{"n_layer": 8, "n_kv_head": 4, "norm": "rmsnorm", "attn_scale": 0.4, "init_std_qkv": 0.0388, "init_std_o": 0.0, "init_std_up": 0.0388, "optimizer": "muon", "warmup_steps": 41, "decay_fraction": 0.751}
Each number is 500 + 50 x the weight over the matrix's rms, rounded and kept within 0 to 999. Layers, rows and columns count from 0. Numbers have three digits each.

# layer 3 MLP up, 512x128, rms 0.293, rows 168-222, columns 0-127
438444500512445519593556516550509530490474610427469516570468401514474445459497491462475524475616492453435482422541420498573523610504443543505496413504480528517485470515452497586456480539653478445435446527531483531497577468541505460447463538486458505526507382509447503450546515548489504491544526584488482426493455497486560589503495529597521496511473555457484435390472373542636541471495
486519458463507478457514617529452487571451556530531535527503534549475499438461459469469514519512430519485476486474498553546429466454390551520535502513461534514507449473513530480500461590460519521498526493516447579526465502513478509444419521514473578547475430497502452490537523519481477438567502455497496499444506532532499507496489436428518519499422480450487511486459568536526476478516
478444522429470429503553379518516524498489568402506531585489578573457515555558474442389509474420479506457429493533562469544447535592497408554436555299488517493522577560557511450479532375451547530493554516533533476575455482514541497514433573517476498515475457421570591528491453489593573480517462469456538633466515468492536449475489528471490433501512454439519394450463482651516529454578
552467435468409454515560598493516534556471569600432500537338467439511545519499465541518511535458527561571558489603482441517508420533505541517474439399522597512486535483419413507536442498544571485590529494536509538475544520510468567507518511418508516385498662502561551468488511523554462584461485474543535516557443491479584483504482391559483474553525520587530436464554425450476574487544
415507484466505451486632529524480452484493519516457523523519457516416462501525460451427467398465479499544483374523465467452506540404470458474612485491403511503533584565573575486530546439543514412606552461577446485551465538491571491475497504404402510543461536363433556491440508453495524586479448598494444489578516512570446596582422505490482467513496420422558491480542488498526543402529
506467448471439448549491542446491530452542442428397479511509459464595500498498492549511488558485472477412535508481436525516559446516553480626522484460520561495374335486501494450522539539476474481522495483423493460464423326459553497491462470443447514497428419424538477449463493556623499491435567474502519506436520475455590491523489541525461447536518462517412494464471475496441475429477
565514593512491482457579580561379506419552419515568462450463549516570525457480543499490531493520540458512439452483478474460548388461458517445552470417586555469457553483494487467554448434391479496499487554439478427373469443574486440420462583515504489491505501504425487529540527566507524537506559586480497527561484494396504548493520496432480479473462442458485483557522566524586473515537
480476484481498474569518509544458436500547509500514507530507366545493423498462509482443471496545450446542511538514447437556477545450562447447531535505526500489501463562559490509449561467466465488491521473455538646548478504557575510434466542485487489444510474466481476474513459497454507494475510501534514455571519507512506485491612506451547484511482459434489496506537494543562515470446
534559424484448529543433465543523497470439541418471536494559538480551463491484530524458571447441396374471546462516429547595489572453458454424550692528466506521571452443455512597481529440609497628487575572446467467612472436549505461533520515464489422412450546536614520561567531543463598586521533472536498483512447608495471490603500501579488437484453494544462456509588554525457503376496
530465492513519535603448447504470516474482423494400492506498536484518483461422513532447609417520562516507421467554391606487506568448490538511499576480469548524535462623526452460494449520480615420486444466525551482484566459507532488548493491529537525439487394466622488545548489471555599403457524507467435494499470532398570516502470522601426435469436407454510464571505510534522572487503
428496524526426497592540532456463491555484498522422463517564487462425513499470495439491644536548417501486538543477516489483482530402437525484461520481501562568489503569466487536457471485386493493564583520471475556418485626510481488563523379506408561506537481523481558483486489423518568540527557525511542467490378522432514555488501474531477426469456406469485465437415419525551479514397
428543642528473382561534555365540523519542610457455500453523482499501541518526461455534503549494413533558486521561563440531537435499457510427509548491583490614510427542501546505508478553460676499541552477497507546525502437454485525493476434362386563527537531565488500480605518444507455514500499501522487542504448573448506534539562375481462502487517445517580401446469510429482573548464
500505529417560398470464483419489532543569665589625556537501476492551480493568442513521440457541471486554523497575505452530532487541498482559404530583408539492562485512575416549522407419444480466485510576462460484519479493557582446555484408454529518486498522616455486443575454538451522536579560420476475460559406439538445557544515541501560562391485466563481465516559564496606537468497
476495490481504489494473368565535434612527524555485522483485567494415538523429459461454484500541442548481494557479472482528579545441556471556445514442419543437475440529592419483426481489511421530478588540531500510496512497527545472489536619469478532457504519559471481594496445524519484473458441580443454569499535504467537467512608508563480502466491487493536470535476533449512517453428
504401466532479411497399524453510583545623437440468491475582507549490477495445458423514520551426506514545507540454528517485477463442574520535557526478405541442428506446449477475494533514470604418442453522512475476509539611441511525497532477548555541481506480416474567533576445507495558560495503538469421491627487583531595459585413491493603579418510456598491526485413590509528562526585
442508435530479514603511536520396454476545447504469482575500457492482504507493482467522511503456520398462547488433460574464525479577510486547475494426479554612439500379568444506483579565480550485498570454513540541618504529446632459568471475481452530499497594529553399516443496450497507469517513402564497556488503514493510579506521526509419421489439505558577541552448472469485430448435
509545504491590524586578402494565539403542538469600637580536565520573508476426420515523615433449541483468513544529580455556387406576467450555521576465481562459533455630516504492524645516442552499508523571441409447545572498501556514490463399396431565457483627499523587410434488497517546564494472505560657593530477596488453515495592478620453564501418556565532399542535484560487487433554
547552466560471536539534640594518564560535423474425473473523552466560543482569487525513471418498486433514391537489437533498564487510456469403338439438536526410467587414469488504543530436557478578502505558547566496500401522469457383589442590370407496453571577462490559559581549497484534466465512539556567522575452470471594455429449458517518496540458412545579537366496468489538410485469
528468513462489444537546376459497414458491575510488448501414516584521439563604396485604551537500474399466521541493445508382389452472508377570556567445610499442519403458591474519475511383597533451528606442447464494592551580480482454496474520553542606503489372410389463568449473586572476513519582506591459530477512566488511473559563491559500605485395508516480506570463409515506507463576
542508485454473493473483472397535557488578504423478461512487419530465593435483515568484444441447486519478489425494550464484446540535524441468574520398528548586482472423474460501548593538538552502523530563480532426556447462529501559470467488510498487527460518495598514444548511541603462513390564423547538524533484467478490535504493607462488521541614452493447461527569531475455437456437
556498520524473540508520514634540395567536484605452570512512534488547538515550457467514452413460598399512410500503510529492587537492346461431480543469536475543534519565591504531526522534561506487410462477463479497531495435574444423465552443516490511461550450465510459538499496451525557488511510572523521452467449419527503485552515525549501464485517585539438491499431485580429514531577
426602407488515515492567487514397464370473555507444479538514416511487580486566535580515476494529458629466388545500413554468449572469617601513493405548488557545394532524581442469601475535414484532515432560592503588512591630550586428498567516496461457493480543487526409580438465433577574558471630538507515541515493514505541514471486545423567619497423429561507623479496522560518558453567
488482516494505522540524488503452569466469576512475456513438482592531544492560528462577451497501527568518490482505538434507536552483462506465507560473575437483519472541415417534456520512495453501458631479515531487575521539539475443442599447466453549413536458539518492460503535463522380521546534444524570434463451506486533566557496472538464489547527488555470512443514417498542509435504
503450504544458506552504495469414503480536492482497480558575412552554523483586496510608461372529488525479509510490488505557586475513598520554430453513528530368488492496541478635502493545534517536455559533469453552390502393464495441448485456578457454457597544508503413501506506655520566502444490595449516583469478518506553496493525536467456538536596541440608530556496459450570456461476
531435519439551531493447444483580539586525502476507468565461494428498534483467489553477602546460477486487508494510425475545579481479468480551552402438575467448497472499550467563544487546527561482499545493534538518548457568510558497386563489489558408565479522564556434563481484538554516475543496418448431535545445431467467522514498594525471415543490441434490459552468585451592495449536
550570479532532577513504548401568532492527554625499434544568540451539569491536466493523483581485509555494570408479391516383600457524409525429433554534438489431535524458471531523404520494462503544404548534442559508498500556452522442514537574543506499514523431571445476533449459428549506549429579441519564506486472480499541504595468525458480488454497492480507485480432541586538455468478
503461487480506557511474451478494545476525547423483473577500454518476522424433515511504514451467447486518462482459510455470585443516539508468451438506496547408497544486509477565477482484497412440465433495480434499498478544458521556497522388468486438523492529458507434462405542539488550526537541481543586556479525534485454477564515448498509518472544503472560510512471534525448603540432
538534550461439497493394485424587578535496557493549490452477422495454530504448429517446500539474546513546532474461505507438465466461472555501507549487481567433511541580480433531460509429515445535535546488462523537581434482497526508592503500462576551543477505450558586552483508517550537498574536539510505403488534515482516522495407554423428532499585539562437614549580429560629529488525
502558538475426504465503570477507433486499396492597520526424504460487430479556446503493482476599454587451492511605507540557621515402541577532501461398352420447501435515510566471533647560646513470551472578503478621476559531628530428587470464377534475517551484621450475454563493561497419473593477418519554446582485574462482372555545467454455449467478424510567475525506541462456550451475
443468523442623505522547508510517467477498497455525437443558457520514478466560472455512584475436489480569498460486532528569568501522487507479587485499457488456556536582425496455433498499514482452588533574527540525555355502530480467553498595515503511516438540491478559412512479555567460483452656423491485505435517562487476492547452466574593547530453528531461524479426432524440498498469
512483435475528411459562515481437481493527569556450467496575542564450496447436438487496463651535401488558552603496517560520528431509560487453512508510569481577565440549504499494449519489421471371471448542472603526529531520535502425422540518441540482472474572480563478541461504506530631571528484544570490580503461458517475511460559479508523504497484505512517478493424488490576433527525
539519558570491495574495544403520545510484518530533459475485512545515509599657510594597541459557477507507537479529507562474615465460475514516485550472525504454441524451547561631444528302558446441497501440437478598465445505565458557546492554479485505454412500511441482543557436565404525583507450507435425451460546479422627458526535514522553372430463487549534504479416494437552450472543
551455521500540504462478517505554520545569462480565486513503504502473519458465467403480493501526556532401511515520590575475492589523520449501525478548524563547509463480509586503579504516483513425469552494465419492480574509519507547454573482474547510479469532496523410501548529516461550493499456495416570399464559479499480528519480512549476455532468404561487455432536502508523390502488
481449515516492459572487425650503432496406471508561446445515509519432417531523407475532533523465585484416556511516561517441488489510563502479475571437550546538543490623509503526557469556510501493448416519357412481478521530498489611529554502508335525434576474453495541554388524465521430538422518511480453503466427508501439404446494373526496527482412439474529580501515426501420521460582
428545461595514420550576454410496472479529558507527506479455412432553539521514578595512545426495463446597502514590398534481569494549418484492403484458440508623427477479526435526535539556505508429485437511565506483463538534543629482512563465466471476471307531418516543576561462506592649462472537567468522510561550556582475476503492515545531519521429527517492532518596462558419455452504
554499568523476426571512454467429493522512527516586485574494494469491536598563410539510535515385449465527387547510454413669558481455387537523541448574502501492462518577612511511485453542405517568450444515468514542512444583534444458562472450511395508518616610447511470574452579454511514436593475521439608491584498461547493441464551428570418511446466494516622411476525489535530538502509
455511594421466463519527556614464501538478574507624369455575582530501430548499469428523396590467549481473522585540506557440534441489510549451525506546491588560489569491448425540626569529551462529442520477501471519436544510421465448477464499537574476449532509514559462551506534525518434574547507504542548527590453561517543424509551468636484475444428451496528626535546504523498564472565
509492488523486517468491532498495442521505489488552495535472499518572500488464458577529490564501523441496532512466524525483549452556461546459490517554528545518548470490642478502449473510487483512475554542535536498511533469469538459465545492544500459512521507540503469493467477471530494472543498572471472469431493601474476528452525462565494500471507565531509557517588498515455524487567
562472473475491597462553496484541541587474462462463476516478595520466540594460490604496546507493457505510404556442535554549447512481420527593519447528493514524514479422543480463489472471578482559580466480540444483564571518458509462370572557585520492521436491472478548509553432551533519610554525391541472493532558417467494540507496511484507448514475487493498442419464508507408452542562
496482500394436526595483551497545519566378447578575404508557521549467523580555505564602528531506456533542516527433537475554467472431518521431431464542534577446416459557456618515522394489646501468561499518627506456442552486480473530422536522503476441544451498590505512502570461424517535441555512466456520494480561467529460526490546517441476491508525456558575510532382568494447434542413
489474567529431527472502534617516482567448487496447477468452491449522480500482504564567502482516519470442494490539501443459458549520464514493467515473522551476460440524488492442555560522549479490502546537470464530346508546479467488517546448448471478415477490535517441526482481527549524504436493399477521488604534556523498551476548481537422599485526474487499622503459452503478511548534
500563424542499446484471453526408449542447444545352481599571437568621517532532416541466464442570608550598407430514538571460548509431478478522527530522423610465502505528440409531489577519506440482490511494443530539459564515425490582459524489543515524617506560537460464497404489592571573529411572477540446504464441477467515482422536523587451488464514503542535489516492517580481500507559
518350474493438613615498440565583501433474469614521493539497471523546420471534554549393489509532504523596445549516495472569549482519518489499553593484450570558452565513449464572431569468341639546641472498569518424440534541504455463498487507488473581500579414400510538494444532560572541451543468435596502548525477623347390487459482503444546502481447533467559434493503504419511516472527
412419465527489492522585603496455482536491523556456488490495555528560417467582424481494469523480496562575519486513464541523463464493563517486536477486522563507457485493592497489567477580473563552475538508442424568545469464560479521643545562601594478490444519489457598548519384485366584390540482423512550428433517491473594614505585451500522451636485524553554563478487462497475461526480
479554487468492518532620525564548514585415467547444532507491490541378536488594552466445560413489504518510483534443415422478508518483460536429449462440588519451497388557474508593504472532518439470539573465469509498551523483537448509535507504481497440568544503484514401473567565441513491498498480494593491550510386527398594475502573521567564497482584451485570556479485551529565444515485
542609463553492480491531571517486533430512438500511511529440595535449654412490498508514524472411390445615594557601458556464496508589533499526494495548611498445560555457467527478424526459477497516513503636396447456576485473519550420486530518400468617480456551497532513514551440574501499617409474522532483632358560523531509557442425433542526531485522509533397447401533410480464517464502
417454467523439463539456476491463529416465500528493450455412467466487568518550445535451569536495536527576456563562485487552417567564454554466533407475539540440483451444593442420562545578477446462539468433436482453544508603554520526468525475618497472479544552544525518476469434398472560574454603554522446481472464449572519510493448493547467558407482511568478528426437519581448526444560
469572464476546458469503540384512480498443506516537460527552525601459523440549527540507451400540520558499617534481514473504499482579527530421519482524466480480578520515489510459394454511479450518481538476547439555618554508557510560560557439547477516535506460522459464465558420516555533411524442468556513432559522506490550544559475505433614543413444553536385625503533431479481445542480
494433493486502499487395522483546482537520540528544535445486471448299547437579430514576490493562510442522455433539561530454525536612467409513527507417471548482502500480514515505512459389501536541446540501548519465546444402609425501550437558445477462569447574490578506542462426512552523482433458577538463469510547522407462561474548434424469539538521562444512311541462520594433547390531
554432506439515523577512651508565558549412553600504425557518483485476561486483502470452499467396463532466500529468451569450581493429516527406504512423475458557580586553531465454390551506519430500553608479438576431506613390504464459607522508417554497485508393591503451582617588587460512530496551474472428600550422583403480490552471452505448504513535500546484491563628509408416529393556
448418525524559481505527600511470527470512522507516484445531496535407500503471429553423574472558420448574519459509512557454574556420556451554583449493604453511469499494495443512493513475520530507493499484442417480528501541524434554506423452529484505519507512470499507552519573477385586488458496471456453442506520512428440428534526435586472430553512493509559538448508447564552498487547
589439526483441440522585568501483438463497453521490410524570462445491522538522514448564438537553494541519495557512562524509504641504570544485582562416586486443426622476472590439391470520637563541531547519427448597372447512476421527461584435567566480442475476426469510561369451563516529459499500381493520483425518435488538429515430482458518482414501518521583453448379463534542449468568
504445561515604521489460553515473475528421548480441457453462542487432385482612426522421498528614494502418544521515530629516537486555407433525544624478470386478489400549522475521410435436544457539424587497434478531520425503537497485493469550611484521524520522460545436510537493536528535460514526454482523493431480499403442577523531502619419515511417494538529526536534477537439442466436
463503549474459529542506528503383446529577363471388402477476494481509476416540536407458476384502534516537501505579559619461491511525426477486444475570557503506510487536503485590580513582604461591477529479416545476480416422530598459521537442495437385384538466437606497437568418474465548463551465562528646520467607416524513626432515468487503553595476518552609549485459393496575516551505
535557537461519457517482509518463572468545403473483505579462438493579460545516494425519452505543645487405502416511554497521583519496514391437540465543481530499449469445489475442538529519495465548389487521536457470501483492499525599630437603540485475432421512505599467466483455472509422566504543476463596517468543492506491509587562531613443499531443449541550489472510466486461550506532
# layer 3 MLP down (transposed), 512x128, rms 0.0712, rows 168-221, columns 0-127
445441511476590573478389461558449539531545569472579501620466507534570564499437506485552545503544490476548598418470499595507424563636604449548547485479475549585533521479494577442411495534523505408438397571582527511487433519484470468507378440525522503496600602415491571508596531403502576530540514533498481548455443467565519569520447498429513508529451449526548584470524459514454592452406
474517445495445531463531490573537497540546514461506591412468506474477450506472500549509542473439484442523534472467629525456472489499491528491535501501522451442437552488456472454509499532464477461446405518563483555487484496473461383525482547508539511505505491466534536492502520495518508446440552503536534488534473491526509480478480556489475454486445478576460499531501487482511425545555
431349509649678572339461440464478509525509463412479599638442512467385550450574594513517537447534527451452445630479511473498421443552552508611443408573475410522562548363505552558580451440458481546443533492573645572459435437478520582539507488491486628505469544521520510365651478377541696418456511417464543576560390454504637471335526479531409618522456598512439499451507634535378516583622
464476469489483517516391560557570527459516499398490529466463430495551584449445513390554472498559543521501498586468612477579537568482573465539529461502553424515533448541549517474527439472570572457558493446536582553541494425527518390415468513563447478521569511460434563478545495457478454458435416569492310474343445492522567487504450561430487471494397554548539505592597567522500499579543
558467553486583541450545654448487525570540633529489619557636501424575569432575584632498527505437532513434545486400375446538539411498523437577564554560310443521565528438435517465376527536421530542452505389451478443506514524582596459473479449481571566433514551471488419510506566362505492515576573476353548541545460376536577540444536382454574512677607567542519437592495526443452599512468
513432491500490529574530506445484478401543551520457588528475502440484553475495557514470466522422493485469450485496449510529516423438424402454482453437474449540525503481484464498487590461571567453484543568495540593586485467419483419467548468467447464532517440363474419492469517404563566544547465579551469524487499430460647514348474450526390514429531472393473510457570371400514505442481
397385499531477510494605580530454446533491479473485522571559495486472497535514561460519483506527483476498499424524471499423588449485567536518444498541468468547564516473482475468537520542356404573438447450508420493474411434578419508512535520507496479534562496472498592508536527483505474542495614470472375430451568512605516445517467530462513383491405496521466472622497463484493495496573
446489500473546552485539487498452480514480497562523514515506580484423515493477558492519576519451547525569563530495434477507537487535526446598450536541432537487560515505476511519441521459563488523425486488444511497576500543495454529538421538514507488534427502511467494456500565387507417511512477518484548519463562438449457456463483465526571560452529490485507470516476485475489458437547
516545572390545501499548462480471597465517579546429530475490578577608543548402548538559500441497542486476427447488332453577516592537502494505437576546380518447467592525432628493386512554531634503494511465435482490469430454433424512446489466506526470464480470511484486494500563435488533400592507534469444504367539511488435496545480444540452560473507538435462505542528472526530498411466
612544473479493492510495471454473432515451407524527504520527372576548504506400551493441426539546547538518448478487495479532570577519445584491450546494403565520509420524412451517521509527479538431554558433537497535510495523427509506522452540568562398531518499570481461505466501493563373489505448544523471596521493471568567459436521550504456493526482469447463458608578481478510507463399
516465506574522449434503477488517527526538516431465560508506529475493516496473509524543476512576523486507490517545421494444474504461556536604468579643384512467535491505541524536447446511446446486461558443475508507452520544395488529515576476434510420444473539448436430394617552546559525515491517487524475512477391539379518517495501459439550437507465468582396524548456479526553496551520
488431524567534566434553444547497472640575487460367488433524433423524485500423526438610537494464536509434516459531470460398493514525597454430609436516542534465577603454522413469409448572514505546514445473421543484518507487583420378514548532515440480439453432533456500444558469529538406509537549411433391448476520515443497432374407375425514467389462528494393464417473501448465525527511
529506484486452528575457501500600536483437623399489486478493416553521575538517584495443590468431559540445478436486570472513606462543548484470493388535523609532501570590452468551469475494408461565470449497456468503488526489525533451532498481415460479590502502579508443501442518541562484500527579524537422576571439440490510454508490509436462568468505466484530521578577411505613518474426
523490442579496478560584551527483420545420434454443530515431552392438476573487480392452570598504491560519514427457452537496493421407510414528442470531487552412587350495466449489621474477398534544502438436529480522509546543485506547596434595427566455508548666527483478476383471500539522555510428434531565451438504462548588434507558504487507526530477511433419510623459494374456491480449
438451576501500528570478506493493541460431492471478526505469439487371552469554492451474514505555423463432466495467471415547576475486528444507392541470502488478512477535465574529437450561512513450482588475466523553493461482567488505493463451455384417428450469550525522483554472395548447525502458613540424490512520442477511469465540521498501490443490574465458506441395501540545459515489
518531465562543516480484493517514478529476452544596580618538442576442489518550473474471616512490543489512495531534490465445499450502414532440513470552584497595534538500438578578420542578538552395547579457431449480609509518541490541556486472503598498541453586417454492501541460433594438487423513563549540537488509526511520492419508505491430541463523539445513660484533524496446498501522
453535441492578424565448479594483421558460395478568570581561503532548419551491465360563534473517519459423492481538429478625452439632471475551415522498366538396505525457481526498482563472530591497550403429651529506625522598445547487433436504592440465425576502520447510496489524496466490400545496516571553502505497415459573444404599457477581610526399452409508496569490515545451487479598
548455458562578603419465421445438478526448495462488626475593391468437520538616509536500524487548432535496470542479427468584419429490540496546573548538486507519583600505476501538473513472444537527487454542526586514522517432569453503447465475518570582656555520487449461400552453445498454513535514453540469490493363542400570421265527547445521538534542569546501438481370596473495611589497
417564556562582527632436458516511511451548423454520537559531506406478482587470472490484487557477488502526483542494409589421441462451484408471562511551501549567630535504450504477388490525502506478452508625522515412550370514544594527495415471491501543519488529492379466491503562412425398505580524418531521429539432566525478419540423508478441499495499604472458503541523385540468534529507
340447542502511522475444474442444518420492515523500480479392486435453575495516488420499499513467500447491478486488595481544454494588469496399497484499505512599446607423462471520413437523517534414465410555374524585424546578515448428532455475525478575500449468401470472506519547471476488491511556528433511594525623549542491451498496492527476462572487462496522542484563480494484502565543
480555554623540595505370620592546498587491512429437447456436514446417459463486457362527411464460523454511545501428407460477456444450453353429571381454569466520519549497443536554416565554448413591551500525470513465450563430524416529496514506478445587528550518399504454486469520411394513486511529466490558458445512509484436495621462557520494450487495533540509521549448475455552543471571
473458413443606456465445463486524442434445493407505560471453450502541537446526525486481592451472434465509496535485526423394513612516492497521441504493543518519537579423566517455460499596603511526618518457514539443459568479480472519479491491612555494520442529521554444478504458438436500435441418431534383477414410485472707472456378500481441507520490475384527577521502541588513563550532
464508553546467473486532500579518524486548601465457505471452444554493523485425517521455461604561505532577523457543460541506515489517479489581500512514628478506482510396489490494446540445525494486477475545435566576510470523552487477490476490442486386510528496530507552495553468514482454541486457551531438461527499472527558400421535436484556437460504502528516483522516476507505565505512
553542559542485506499506605524436585526520446493527498501492522576444424487415525466560547536472495499521460478521477509506460436543546428516496571553508369383558467487506444479575557518444570605503450453444511451460483534435545560522533503492524473476527501505459587444596486494512477517514460549538482519581477497537513398452534483511509542440415509427461529479464474504630491426580
493508510483452502510435392562389509509485572471573471495519520456518548492417536475490637495483597538486505475528440500514575513419543480511476528538388525479552517494479502479447467570494523501492504482464558552545448573524556441424436459455586415504548537441497507441514530451531446434440446516538457476572493532527520552478462482498490439460466483502477500489479507491517529533482
503508474473483468460387509556471496546560524525507488472448527445456534508508550520435482414568452418522469509506495484451573513576501529563493449493458522488468494527492508564566384449431487540480606523422478457457434459403474469507601466468435553535543538479539477420564508496531443506486603523543494582526433507545462434475462547497451517492551453506507513487424520456463503481583
488538470563576482450517533470520536491424497527450561536474498439480462440442491478498514497484456576524551479539479479437520505474505545451423491531467491508564486484537527479432479514553481498417531489600461552520482507417490418533514490499478528497484536548501495445440579513515398491466622512516475519521479472542484481520521476453448543490509544580554533544492459476446480540414
511537435483487488465427465473537457506536507575591468520508507537458459540492484543619484447547499421528498462448537480533589423495522558527457429514461541533571492547590542412499505526435437461463483506471602502439493589357435467571503525531548502484488514518533515443512564434475551497660540498502505449494495576521475473530579497399424509562482527477449526501483408496490490566468
360355500477565515521410478478508479497503549533554554562413551452412455434611488564499483499408549577577514503440490493513520550418521557514513473459515599496497540442472465407529512485484510493484521584381486550495409521572359365550572461503521447560423517548559464531428560466467576476541412567612570500516456535542480425495477546478426535475571475494470465567457387487513487484464
537433532461430514433463505471417391575441434545502632457391553492474465530592497523582405456584469589515573566616518492582415564576528558431488495482524550540574535532502528554540569411550499549569499430473410545524455517486477399453534509519489511515539538527493509495473521408465511513512443467504602583436532464487568453441591521541556538493516559401474451632561538465502512530533
405523421499405647453497543610549532647519533470485536523497465533530446513510518505442456548579566504422513457497429535536411431442501465577501527404562496446604437467442470392499482552505570463456435431535523512536474540502559531462475460526506551491447591460475495384487521424519585471500469460421474441587507520549575422462459460465578522543452575427529543506508505500437569535516
417465529362535417531539480531604475551422532420532559548427476572440535461468465442514464607420436438475484490545479445502518538425541463415523583532492558539486460555513476525484383518509446521520447601569388475527481472558482461443520486463491483568359488534464447577495526528495541457532610597448529536454519443513490488627499430514563547558552592503480483549502496476543581556504
527543525556503472406547506486486520455433467498475608475582512470493432544535505463475470484489473590507520532525547491495465472463489537547487503530425487522498565561496477453492487488460555504534517482568447517365494562529480482479473502494493466496598559445448530529508510505531461415481547475596516497502497534512592500466459528507588482533475446461467511441511524454474502512441
487523647505442497454567461588510489577530420466592539552521517563429499480533480483539452529541551596536525530476463451543482497553591611529458458515495499387516446442480523571517438584544373491607543455516486496515601392530517473449558535459555477448628528574490480509505497439422501398571444538445499531434515433483451464565510499508449586527517521520487473547621367434470494540549
487410487537490546440460420512579440441430437436475548448478514354527467460455473600542469469636476519546467563513444420509495495609495657460484473393503487510523508551463449522470525481520402405498518574534528364523480463511475564475457451538561529472457549556481484552598387526492490536564503465411585518467585430546555433481580464531533517523450441444486507461428541469366467542530
475501454564518533492439509490584498620462400432459478497462564484447556478514490457447566546479385351498408533647598380484489447551541405422592383469570420570524551401444517490490496479494440535498531420472444505452449370478443543546421406448552535539506522513553513477582488425596490448580456446414524446445520432440559431363439539499441547357435472602493492581498549484520383531543
472460428484506580493532486609480438471500435394414484487511546464479351502432421477558405413512498456512538447558449484463450548559490563491554499578528420495487541572503519501549403535504481507468443482432554502660508455457398518457550609440402496467564488546515550451509508466414424510579433474550505485442409491585539592481510582492438609453438546475393448487524545471542520510457
527475457473546521399471501566495446479514505484481480532519492447494465459434506536538385485507522461477434476451540487496464514505558534479514520498417513518533511424523537541492526518465502464528504492506548509496533461484498530507455559461447455446472478495456541393538450483554470459536428534584500477467492499502475420461523438455495511507504490506488500566548541460557526444463
526536429438548594497514502461546440566560438454518538440581578512538510552541501440519469624501558469436483441449545467538444498528516464560460509573516485473512441601537596496489469535456496476580460476560494456407484500603488481578578462504501526547525534531520452497531516523487507484495522529586487387442513555470534506462518556542432511525524536450418495462467532464510511476546
455571504570610491542451392547514533485507487449554534442491492549515499534525542542478527596512528437514555602482588529496424437535545458520411598496540562439517511474512539478450631480552528576477469426612428499519459493442444488412387610435504471581418508441499538371511516359500483294452594563401485455463494511489538495432519622546560461533490442450454493452548483495565526547493
549521446469578531519525510437582517492490512476548530463477564451479527591509476510576462491465459528478454463527518458534480477518429502452529499526439447572503553469505410599517438427484448512544520528479528521518511490451467467512561445389544468561549514525471556516510502558443525516502624533518520514476469428485501506467451503521533548518553446509527533479498496455513561528478
443403382537484561576483401511474489492473524517459510410541566472652506496528417502520583496535485533561490377492462398479537476584515352611535466526478498514569587499494582487533499467460562475419475489476464523470434462478509591525536456535485523539544561617419510494530473539497525498509511572573482501526464543438486442438512565537426504426509523497493461548660489517451479524535
563481414646473595504536481523448564599555574499520506450602420532576446467508550524398470489425366526471534430531444473385597482474550512495491530496589448554530518453521513480452456503403505465539505483468512468476497528489588432504490455459467526544516522582468523582518651525442545520468506477541543425517531488461426433461494470470458498518509581397616398546477501539464602638433
537478573489486541544540511539492507427451581494479526518464525564541488526481553576449558515556487564459512522582527558409454472475582479444549428436454418486496588468537554511544541540433401435546481434508457442441497528526532419449462567493464563541475520480552495459417537578543539418526440491567503374554426424540526494518424487566479537309528509489522502451568523499443553446579
460470477562463468538449402533480452444498529536412553501576526573549585508466553425473566502550462565583424486531428457471524550609527437560483591466462531460475564484471513500508616523493555532316492536591488500472554486476495527461504473503445491472570541513523505396428557373423434440493500585506421504583541598504559471445535502494487507559487551524544451522499471538475490486507
486585491528439421508485536479542431530532502510508565531561520553508443399450500515563537372511343510580510606504501449507539472553546536468535548482490459547517507508365573464435518398445559493436501470430476377567517558609480523542523496519555539496589502569454411431453520506422505508541541465501458505582467545528471502475516545484558484521525414518537458503478595592491473507521
444542469488459508428496553584484566459459516476544471444524539529579461513502476450521466532465540479490518547516488495509403374461460477449575516486501450539523433507437490539453541488561475477392485503520559506454519398416465494564446448518488442413539458498360507524532548448480511467517472518418414529513548454467494555505456539508480473583548551533419508541516567469480491612481
567505452620476552460509575510400544493486409495366524484528466522559462478415509409488475446504482529501438415459541586461488584434468459461540460403458497573524488480482463451499502497552505522555429531484528500441453480452520523511514643574477465528478575559506509513456517485531471504542539547466500514526482443537437513553497519545495510508565474589526499505517579481569522539494
481501539518469572533568476490543482518541530522569485455435370510535506489518623421492438415556601539461551498506480602570553539483554544570467571495450491536465535469520511589576500461577599591497504520581465533529456540539494393425439478527426498450500488456579455455473475460467532475450482572530609454541476599497494534473515619597477490515585451552490545472584389524494537524458
517487478656638629532542531394444563616509520453519605376544497471494565534623519415537523470457485541496481479431369563629561398494462468567517459602507551401648424416501397359441468552569479492485560491638453536518468521582408457484486506479477508483421578550524535486406503375393533474393530362370494498625464458497519503253586493430481578542498589330516460577473462451504599645404
466461552414556472387534446527473474426477528487473561467487501553427524550499569506490502422578506393521412520468578503470547551494507512493505495517409437497447496442454534496552480425523568541423598557523478546500490477507478568483589583480538484481575461495512442523426419442602591512531521569417476498482529518552595420452534580485522475483511497523504470555551492469466456504464
482535569538581505461460509469545460359549430513509517508452558363539486456411512447527457482441536573481613548514608512498562557435427427528464531481492532502555534536421500485568458556544409515457513488509520467525445427383497499478491419464413522388380541473487540485411515424562519423536482503499458550503506374423518550468486537535440558527544556567480539545472520585473523475510
588496562443535475472582503580521465580538547537487588511445622450554425517449628458407534439519470576481491477470366517444447469518474458548539468576437525469552470549457487472454544465397528469539581504471537543553502497478548507485551528498530479482638531565433431507513544511524437440396393571554610574578510545477548452535460497569427496589519538541436447557548481474526596455529
438509466510485496469528434529456497554427439504533471382609505576507552495493499355417518523468502453516506487523600558522589405510438446585453421488416389496523580456438490554470489544761534482543470560568461513568509425453551484505497571524547528540443446448514503441577443396505432455551625430525475435472557489532606503332467514521521461489547439466480524445451426351509514522429